python train.py --n_head=2 --attn_scale=0.2 --extras=["local attention windows", "shifted keys", "capped logits"] --init="uniform" --init_std_qkv=0.0372 --beta2=0.99 --final_lr_fraction=0.0
Each number is 200 + 20 x the weight over its row's rms, rounded and kept within 0 to 999. Layers, rows and columns count from 0. The size before them is the row's rms in percent of the matrix's.

# gate: layer 7 MLP gate, 640x160, rms 0.056, rows 75-88, columns 80-159
# up: layer 7 MLP up, 640x160, rms 0.0527, rows 75-87, columns 80-159
# down: layer 7 MLP down (transposed), 640x160, rms 0.0367, rows 75-87, columns 80-159
gate75,106,202,197,203,193,213,199,234,185,214,208,193,217,202,219,182,222,225,211,243,186,201,193,161,201,217,204,240,225,169,238,234,200,187,211,219,176,171,239,157,215,163,204,201,175,193,191,187,211,193,207,224,205,211,185,195,186,193,198,196,195,209,219,195,196,208,189,190,168,181,201,195,234,220,227,156,200,229,213,185,185
up75,097,176,234,188,224,222,232,187,184,213,212,177,203,199,214,222,201,185,201,237,210,235,175,178,202,166,180,202,181,198,214,212,202,225,190,205,204,226,164,187,225,232,241,172,211,193,214,181,246,190,185,226,176,201,214,215,195,219,207,212,223,223,239,194,191,167,189,196,207,178,164,210,175,192,179,212,237,208,207,183,212
down75,102,220,183,181,204,211,198,176,228,205,251,210,171,183,195,171,179,196,174,245,158,192,181,193,193,202,191,219,200,210,183,190,183,189,155,235,206,206,229,206,239,191,179,223,194,222,185,167,201,218,205,174,213,167,243,174,221,201,221,198,194,203,190,209,197,213,213,205,221,186,217,195,215,166,200,168,215,204,222,188,224
gate76,102,171,198,218,247,220,174,207,190,179,218,221,172,206,204,187,233,232,195,208,158,209,230,171,208,177,179,178,182,203,207,187,200,212,187,222,203,180,219,167,167,193,213,199,192,210,200,210,206,204,213,206,189,172,200,184,214,216,207,207,220,190,245,151,170,245,198,194,225,212,217,233,204,240,194,233,189,177,213,243,195
up76,106,206,219,203,200,187,196,229,178,186,179,175,200,232,223,232,213,226,213,233,195,212,225,182,167,209,169,215,164,222,184,214,210,173,207,210,194,166,195,207,223,196,179,145,203,204,206,212,208,226,223,220,187,181,205,190,142,216,191,207,203,209,187,211,204,202,168,200,213,190,202,249,176,235,176,210,190,204,180,217,196
down76,097,182,239,159,212,211,232,192,200,177,194,192,207,168,198,197,176,210,182,231,233,194,193,194,195,146,216,209,195,172,208,208,200,186,169,192,177,191,219,201,176,230,191,214,207,214,178,183,228,198,186,191,193,209,215,186,222,206,220,232,248,206,181,226,220,216,187,175,210,183,202,202,193,174,218,209,218,166,225,203,189
gate77,098,179,201,181,189,222,214,215,203,213,189,195,173,176,204,219,201,184,225,194,194,202,236,227,216,139,217,212,173,189,233,196,205,190,200,191,180,188,200,227,227,185,214,191,194,166,186,224,220,186,197,238,223,184,199,171,196,238,184,225,205,196,201,210,213,181,217,203,223,208,217,172,229,208,207,181,174,202,168,238,226
up77,096,205,187,199,212,207,184,173,206,180,202,179,184,210,233,248,213,243,195,225,202,175,217,175,197,216,197,192,225,222,247,186,208,208,148,220,196,204,233,191,198,205,187,198,179,201,166,217,225,229,167,213,206,190,210,175,184,220,176,189,192,226,168,223,206,215,217,203,170,233,204,228,203,167,203,176,181,230,190,204,234
down77,099,230,195,241,187,210,168,233,203,226,216,166,166,214,213,206,193,211,179,223,195,192,174,205,199,165,194,195,209,210,164,237,210,187,195,226,167,197,194,188,193,168,196,190,207,197,224,214,210,178,216,214,206,176,200,198,220,174,225,190,203,188,170,221,200,212,191,200,194,218,204,200,192,198,194,242,217,176,178,194,188
gate78,101,197,184,172,195,192,197,213,176,209,178,156,193,165,181,203,182,194,219,161,188,185,206,198,225,173,212,220,242,194,244,207,183,177,199,213,191,231,183,226,221,183,184,217,182,232,186,190,202,231,212,195,209,179,171,207,205,220,183,192,190,186,211,231,224,208,213,175,241,220,209,189,172,223,227,166,204,186,221,201,236
up78,114,155,219,226,229,223,206,212,186,217,197,201,187,211,176,183,151,182,223,202,195,221,220,258,207,210,199,222,228,181,224,222,200,206,207,194,173,207,204,234,193,220,212,250,216,217,199,210,236,231,202,184,177,165,192,176,188,229,192,215,220,230,234,196,233,192,191,202,192,188,211,204,207,220,204,143,205,188,219,216,194
down78,098,188,208,191,192,165,177,210,173,207,191,203,194,209,211,230,195,197,173,175,221,214,179,196,201,224,199,202,237,226,203,198,206,199,176,197,221,213,203,154,195,225,183,197,228,210,206,213,198,189,214,194,174,194,198,167,187,212,216,186,218,186,214,241,201,218,200,169,183,197,173,173,191,205,199,197,185,247,221,195,200
gate79,103,168,203,223,215,230,202,184,206,233,202,205,201,192,200,172,207,163,199,177,184,180,148,147,195,220,218,210,137,220,211,221,238,185,216,212,197,197,222,217,217,190,174,207,238,195,186,198,163,220,209,161,179,173,208,208,192,241,194,163,205,192,211,200,199,223,210,212,165,182,200,195,154,187,184,193,231,201,199,152,204
up79,094,194,206,193,207,161,194,201,245,225,235,214,179,228,176,198,218,200,198,223,197,175,197,207,176,232,204,194,202,210,229,202,208,203,193,203,199,170,183,198,204,167,194,183,197,236,222,207,171,198,191,173,221,216,227,238,187,201,220,163,211,169,212,197,203,196,190,194,207,202,182,197,188,175,243,220,199,213,208,176,197
down79,100,245,193,162,200,194,170,204,194,165,192,173,227,187,214,223,183,192,208,183,201,208,209,199,193,188,200,183,219,233,165,200,145,228,207,195,237,210,180,205,203,225,195,226,205,164,185,194,245,162,193,226,204,177,230,189,202,198,180,235,200,234,188,196,196,161,177,185,165,195,209,206,216,211,205,210,209,199,179,231,228
gate80,095,196,210,223,221,191,205,227,222,174,200,195,223,185,196,172,174,221,177,228,185,232,229,193,188,171,155,221,206,175,165,172,174,240,215,231,211,214,217,180,195,225,193,222,216,174,214,178,203,200,179,184,202,233,187,228,225,225,174,203,203,202,192,191,193,219,214,165,187,195,219,197,201,217,172,190,205,166,196,183,220
up80,096,198,183,219,215,211,203,221,179,209,199,190,214,181,211,191,208,224,176,236,186,231,255,196,178,213,163,237,179,195,167,173,184,196,219,222,224,199,224,185,224,183,185,217,188,201,214,166,204,205,184,210,193,211,209,199,179,191,215,218,186,194,166,208,194,200,228,170,187,229,213,227,182,174,165,219,200,200,187,188,207
down80,087,210,190,209,172,188,219,200,197,171,176,222,193,188,186,148,212,163,179,203,193,197,204,192,194,181,206,244,212,167,186,205,210,194,189,200,210,219,181,188,207,168,178,244,198,212,204,196,203,220,212,216,210,209,215,203,175,195,168,183,176,186,200,185,215,176,196,202,213,219,195,176,195,150,243,208,167,204,228,175,238
gate81,097,189,190,208,180,222,182,180,170,201,221,233,242,202,189,216,217,200,223,169,219,236,184,207,222,202,205,237,211,206,221,232,197,181,198,181,198,204,176,235,196,191,174,222,200,195,223,186,167,184,200,214,204,193,213,219,184,181,212,196,205,193,210,214,199,178,209,168,196,210,254,196,221,198,196,198,191,201,219,184,219
up81,095,208,182,168,172,197,197,188,206,209,246,186,221,192,226,203,225,191,218,173,199,197,196,171,201,250,211,225,208,213,227,208,235,165,213,204,215,211,210,220,198,180,201,191,188,218,206,182,171,194,207,215,206,174,199,215,193,183,218,190,189,192,198,181,176,194,168,176,202,203,210,202,259,211,183,234,210,196,212,203,210
down81,096,184,252,210,182,224,213,226,198,186,196,178,207,194,234,190,222,180,241,231,203,224,198,174,212,187,188,207,206,158,211,221,178,211,192,185,205,199,196,172,202,185,146,183,190,178,214,224,179,225,216,225,231,209,175,220,208,197,227,218,167,238,219,207,211,209,185,181,165,187,169,203,183,189,182,176,208,227,206,202,195
gate82,099,186,177,181,179,202,228,214,211,211,159,200,187,192,217,190,211,235,196,171,219,178,164,207,211,147,171,181,197,202,181,194,163,191,194,168,203,192,181,217,221,188,228,217,171,176,183,202,200,225,171,197,214,163,195,216,190,161,204,177,197,189,168,212,185,203,222,242,182,213,182,227,198,221,181,226,178,189,181,208,190
up82,096,214,168,181,183,168,232,202,186,178,201,226,245,199,238,201,213,228,232,197,237,174,186,223,219,194,213,200,188,198,206,192,211,199,179,187,165,210,231,193,210,194,219,227,185,214,178,225,190,221,175,198,229,220,182,213,205,217,234,241,191,222,197,174,213,165,195,187,201,174,235,225,228,160,185,206,187,221,233,166,198
down82,101,166,163,238,180,228,211,222,196,202,178,211,183,215,158,222,221,193,201,194,207,207,197,205,212,194,181,178,192,198,170,144,209,193,224,213,196,215,199,167,204,213,182,199,186,187,218,244,191,201,208,193,225,150,165,201,197,262,226,221,200,142,208,198,199,187,200,175,192,201,180,214,199,210,205,220,194,188,207,206,204
gate83,090,187,200,212,212,173,233,208,210,192,207,199,197,224,213,180,187,235,233,190,220,231,225,171,200,190,181,214,226,218,182,181,188,230,185,211,193,203,173,192,207,182,194,179,227,229,251,197,179,176,235,175,224,186,217,190,199,195,220,221,165,166,200,210,234,212,206,216,188,171,241,238,161,203,175,202,209,184,228,199,236
up83,101,178,178,182,187,213,186,199,204,177,177,207,213,205,190,217,185,203,226,206,188,194,183,162,205,225,205,247,176,176,192,201,193,190,174,183,197,232,151,204,213,198,197,206,170,183,206,228,220,180,226,179,211,220,213,193,198,223,214,179,211,213,198,196,237,186,190,185,190,198,220,203,180,210,206,194,235,214,196,179,193
down83,096,192,198,213,208,191,198,170,236,198,133,173,199,184,179,177,245,210,188,206,216,195,226,208,206,184,211,191,234,183,201,166,192,196,220,213,189,202,228,200,195,178,201,218,206,179,167,198,217,197,191,237,165,206,158,231,194,192,198,194,202,179,176,206,219,209,185,238,195,184,184,206,236,192,174,232,211,196,227,243,204
gate84,103,212,223,182,196,220,204,197,221,225,190,211,176,226,182,219,223,235,184,226,200,172,197,156,207,183,211,191,227,178,181,223,194,191,169,206,209,210,189,188,177,204,177,222,175,211,189,216,227,185,212,184,198,219,220,184,215,215,162,179,199,223,212,220,219,190,203,191,218,247,186,207,212,163,218,219,188,215,233,184,221
up84,101,177,183,234,227,152,178,185,209,200,217,181,243,198,173,179,179,203,176,188,222,222,173,208,171,203,204,218,214,220,193,214,185,216,214,145,199,161,207,183,161,205,189,164,200,199,229,167,197,213,208,194,186,221,219,192,187,190,211,202,206,198,170,203,190,228,207,187,212,196,197,198,188,199,213,179,214,195,209,213,164
down84,103,195,181,209,204,174,186,261,193,196,185,155,156,190,190,216,192,229,215,214,237,202,231,227,201,207,222,191,197,225,215,177,230,191,202,196,209,212,165,198,221,156,241,181,199,199,212,197,167,232,215,199,212,230,219,197,199,226,196,225,207,201,208,178,218,195,197,209,182,205,167,207,202,212,193,217,201,219,212,193,218
gate85,106,199,239,245,215,195,205,196,173,223,180,196,199,183,191,215,207,204,213,195,219,192,209,190,166,216,221,215,213,213,182,200,196,185,203,197,137,198,162,219,204,172,214,207,196,204,188,182,182,243,236,225,202,220,187,206,200,218,211,193,232,223,210,224,219,170,231,228,217,196,172,221,198,189,208,176,226,199,190,171,206
up85,092,201,168,187,194,213,194,194,175,172,228,163,187,237,202,214,221,181,209,204,218,163,189,210,185,228,224,172,213,169,199,223,196,173,177,173,224,213,229,167,214,217,204,188,197,247,208,216,178,197,179,180,202,234,187,215,194,171,215,221,201,156,161,207,191,198,190,178,183,223,217,220,195,193,203,205,208,196,189,219,199
down85,093,262,178,163,216,197,207,193,220,215,182,216,217,185,173,188,207,196,212,205,233,217,201,211,167,207,152,176,192,214,190,205,181,220,214,196,192,216,197,191,196,155,221,225,207,164,228,154,225,236,257,186,203,179,194,211,198,201,229,220,192,191,210,181,191,176,235,166,198,232,212,200,191,206,192,168,211,172,227,219,187
gate86,094,175,227,219,168,241,257,213,203,173,181,181,186,199,189,192,226,220,217,227,214,194,198,190,211,191,212,197,214,201,212,166,207,195,183,213,198,188,192,222,197,197,158,218,207,205,216,204,208,189,210,232,228,193,160,217,184,183,176,168,189,199,239,229,189,219,186,214,230,175,159,169,228,200,208,192,177,205,231,157,208
up86,102,218,212,219,216,205,162,189,200,164,233,185,212,209,189,205,160,189,218,208,209,218,238,222,207,222,208,196,160,203,206,161,198,215,180,221,237,184,223,202,167,205,185,174,202,243,208,215,188,181,207,156,220,207,218,183,197,193,231,189,222,184,179,180,159,208,189,190,193,198,209,174,222,215,184,224,212,204,183,208,187
down86,085,206,206,172,201,195,208,205,229,229,172,219,160,199,233,176,240,167,206,229,191,177,184,220,195,154,197,170,212,175,227,208,231,205,204,223,185,192,217,131,189,183,176,240,180,196,221,190,174,191,210,185,227,226,180,192,185,239,210,246,195,198,237,189,209,212,191,188,190,185,200,238,200,199,217,191,225,191,236,181,218
gate87,097,214,196,183,216,198,213,211,199,209,210,211,171,204,243,183,236,207,235,216,191,227,199,228,212,242,201,193,207,228,183,190,212,185,208,218,199,199,216,241,206,155,191,201,193,224,212,204,223,166,224,189,204,225,171,178,187,240,221,242,213,192,220,189,174,200,170,193,227,230,200,213,191,185,188,186,211,192,213,200,210
up87,096,178,190,190,181,171,219,217,182,208,170,206,171,177,183,205,225,215,183,168,185,178,199,204,157,179,198,204,195,205,195,185,217,195,239,176,193,178,222,235,201,152,177,230,196,239,199,202,197,193,166,196,237,220,226,232,211,193,196,194,216,189,208,203,192,195,186,194,229,230,199,210,207,206,171,155,178,199,204,207,192
down87,094,190,221,201,225,211,209,237,176,219,187,144,175,216,204,236,218,220,203,192,194,231,194,209,220,242,232,187,192,196,205,186,212,189,189,230,189,193,189,207,194,185,225,198,175,215,189,192,193,190,246,171,189,191,170,180,170,174,203,229,199,208,206,215,207,198,178,208,166,203,230,215,190,214,223,212,185,188,176,201,193
gate88,101,222,214,202,201,187,186,204,170,202,210,179,210,187,178,208,212,246,238,216,209,228,205,195,203,201,211,209,213,223,169,245,191,172,197,181,183,175,200,196,183,192,211,176,208,222,213,240,182,186,230,214,231,174,195,192,175,200,177,211,194,216,167,207,228,198,228,189,195,185,199,214,187,202,165,200,190,222,182,205,196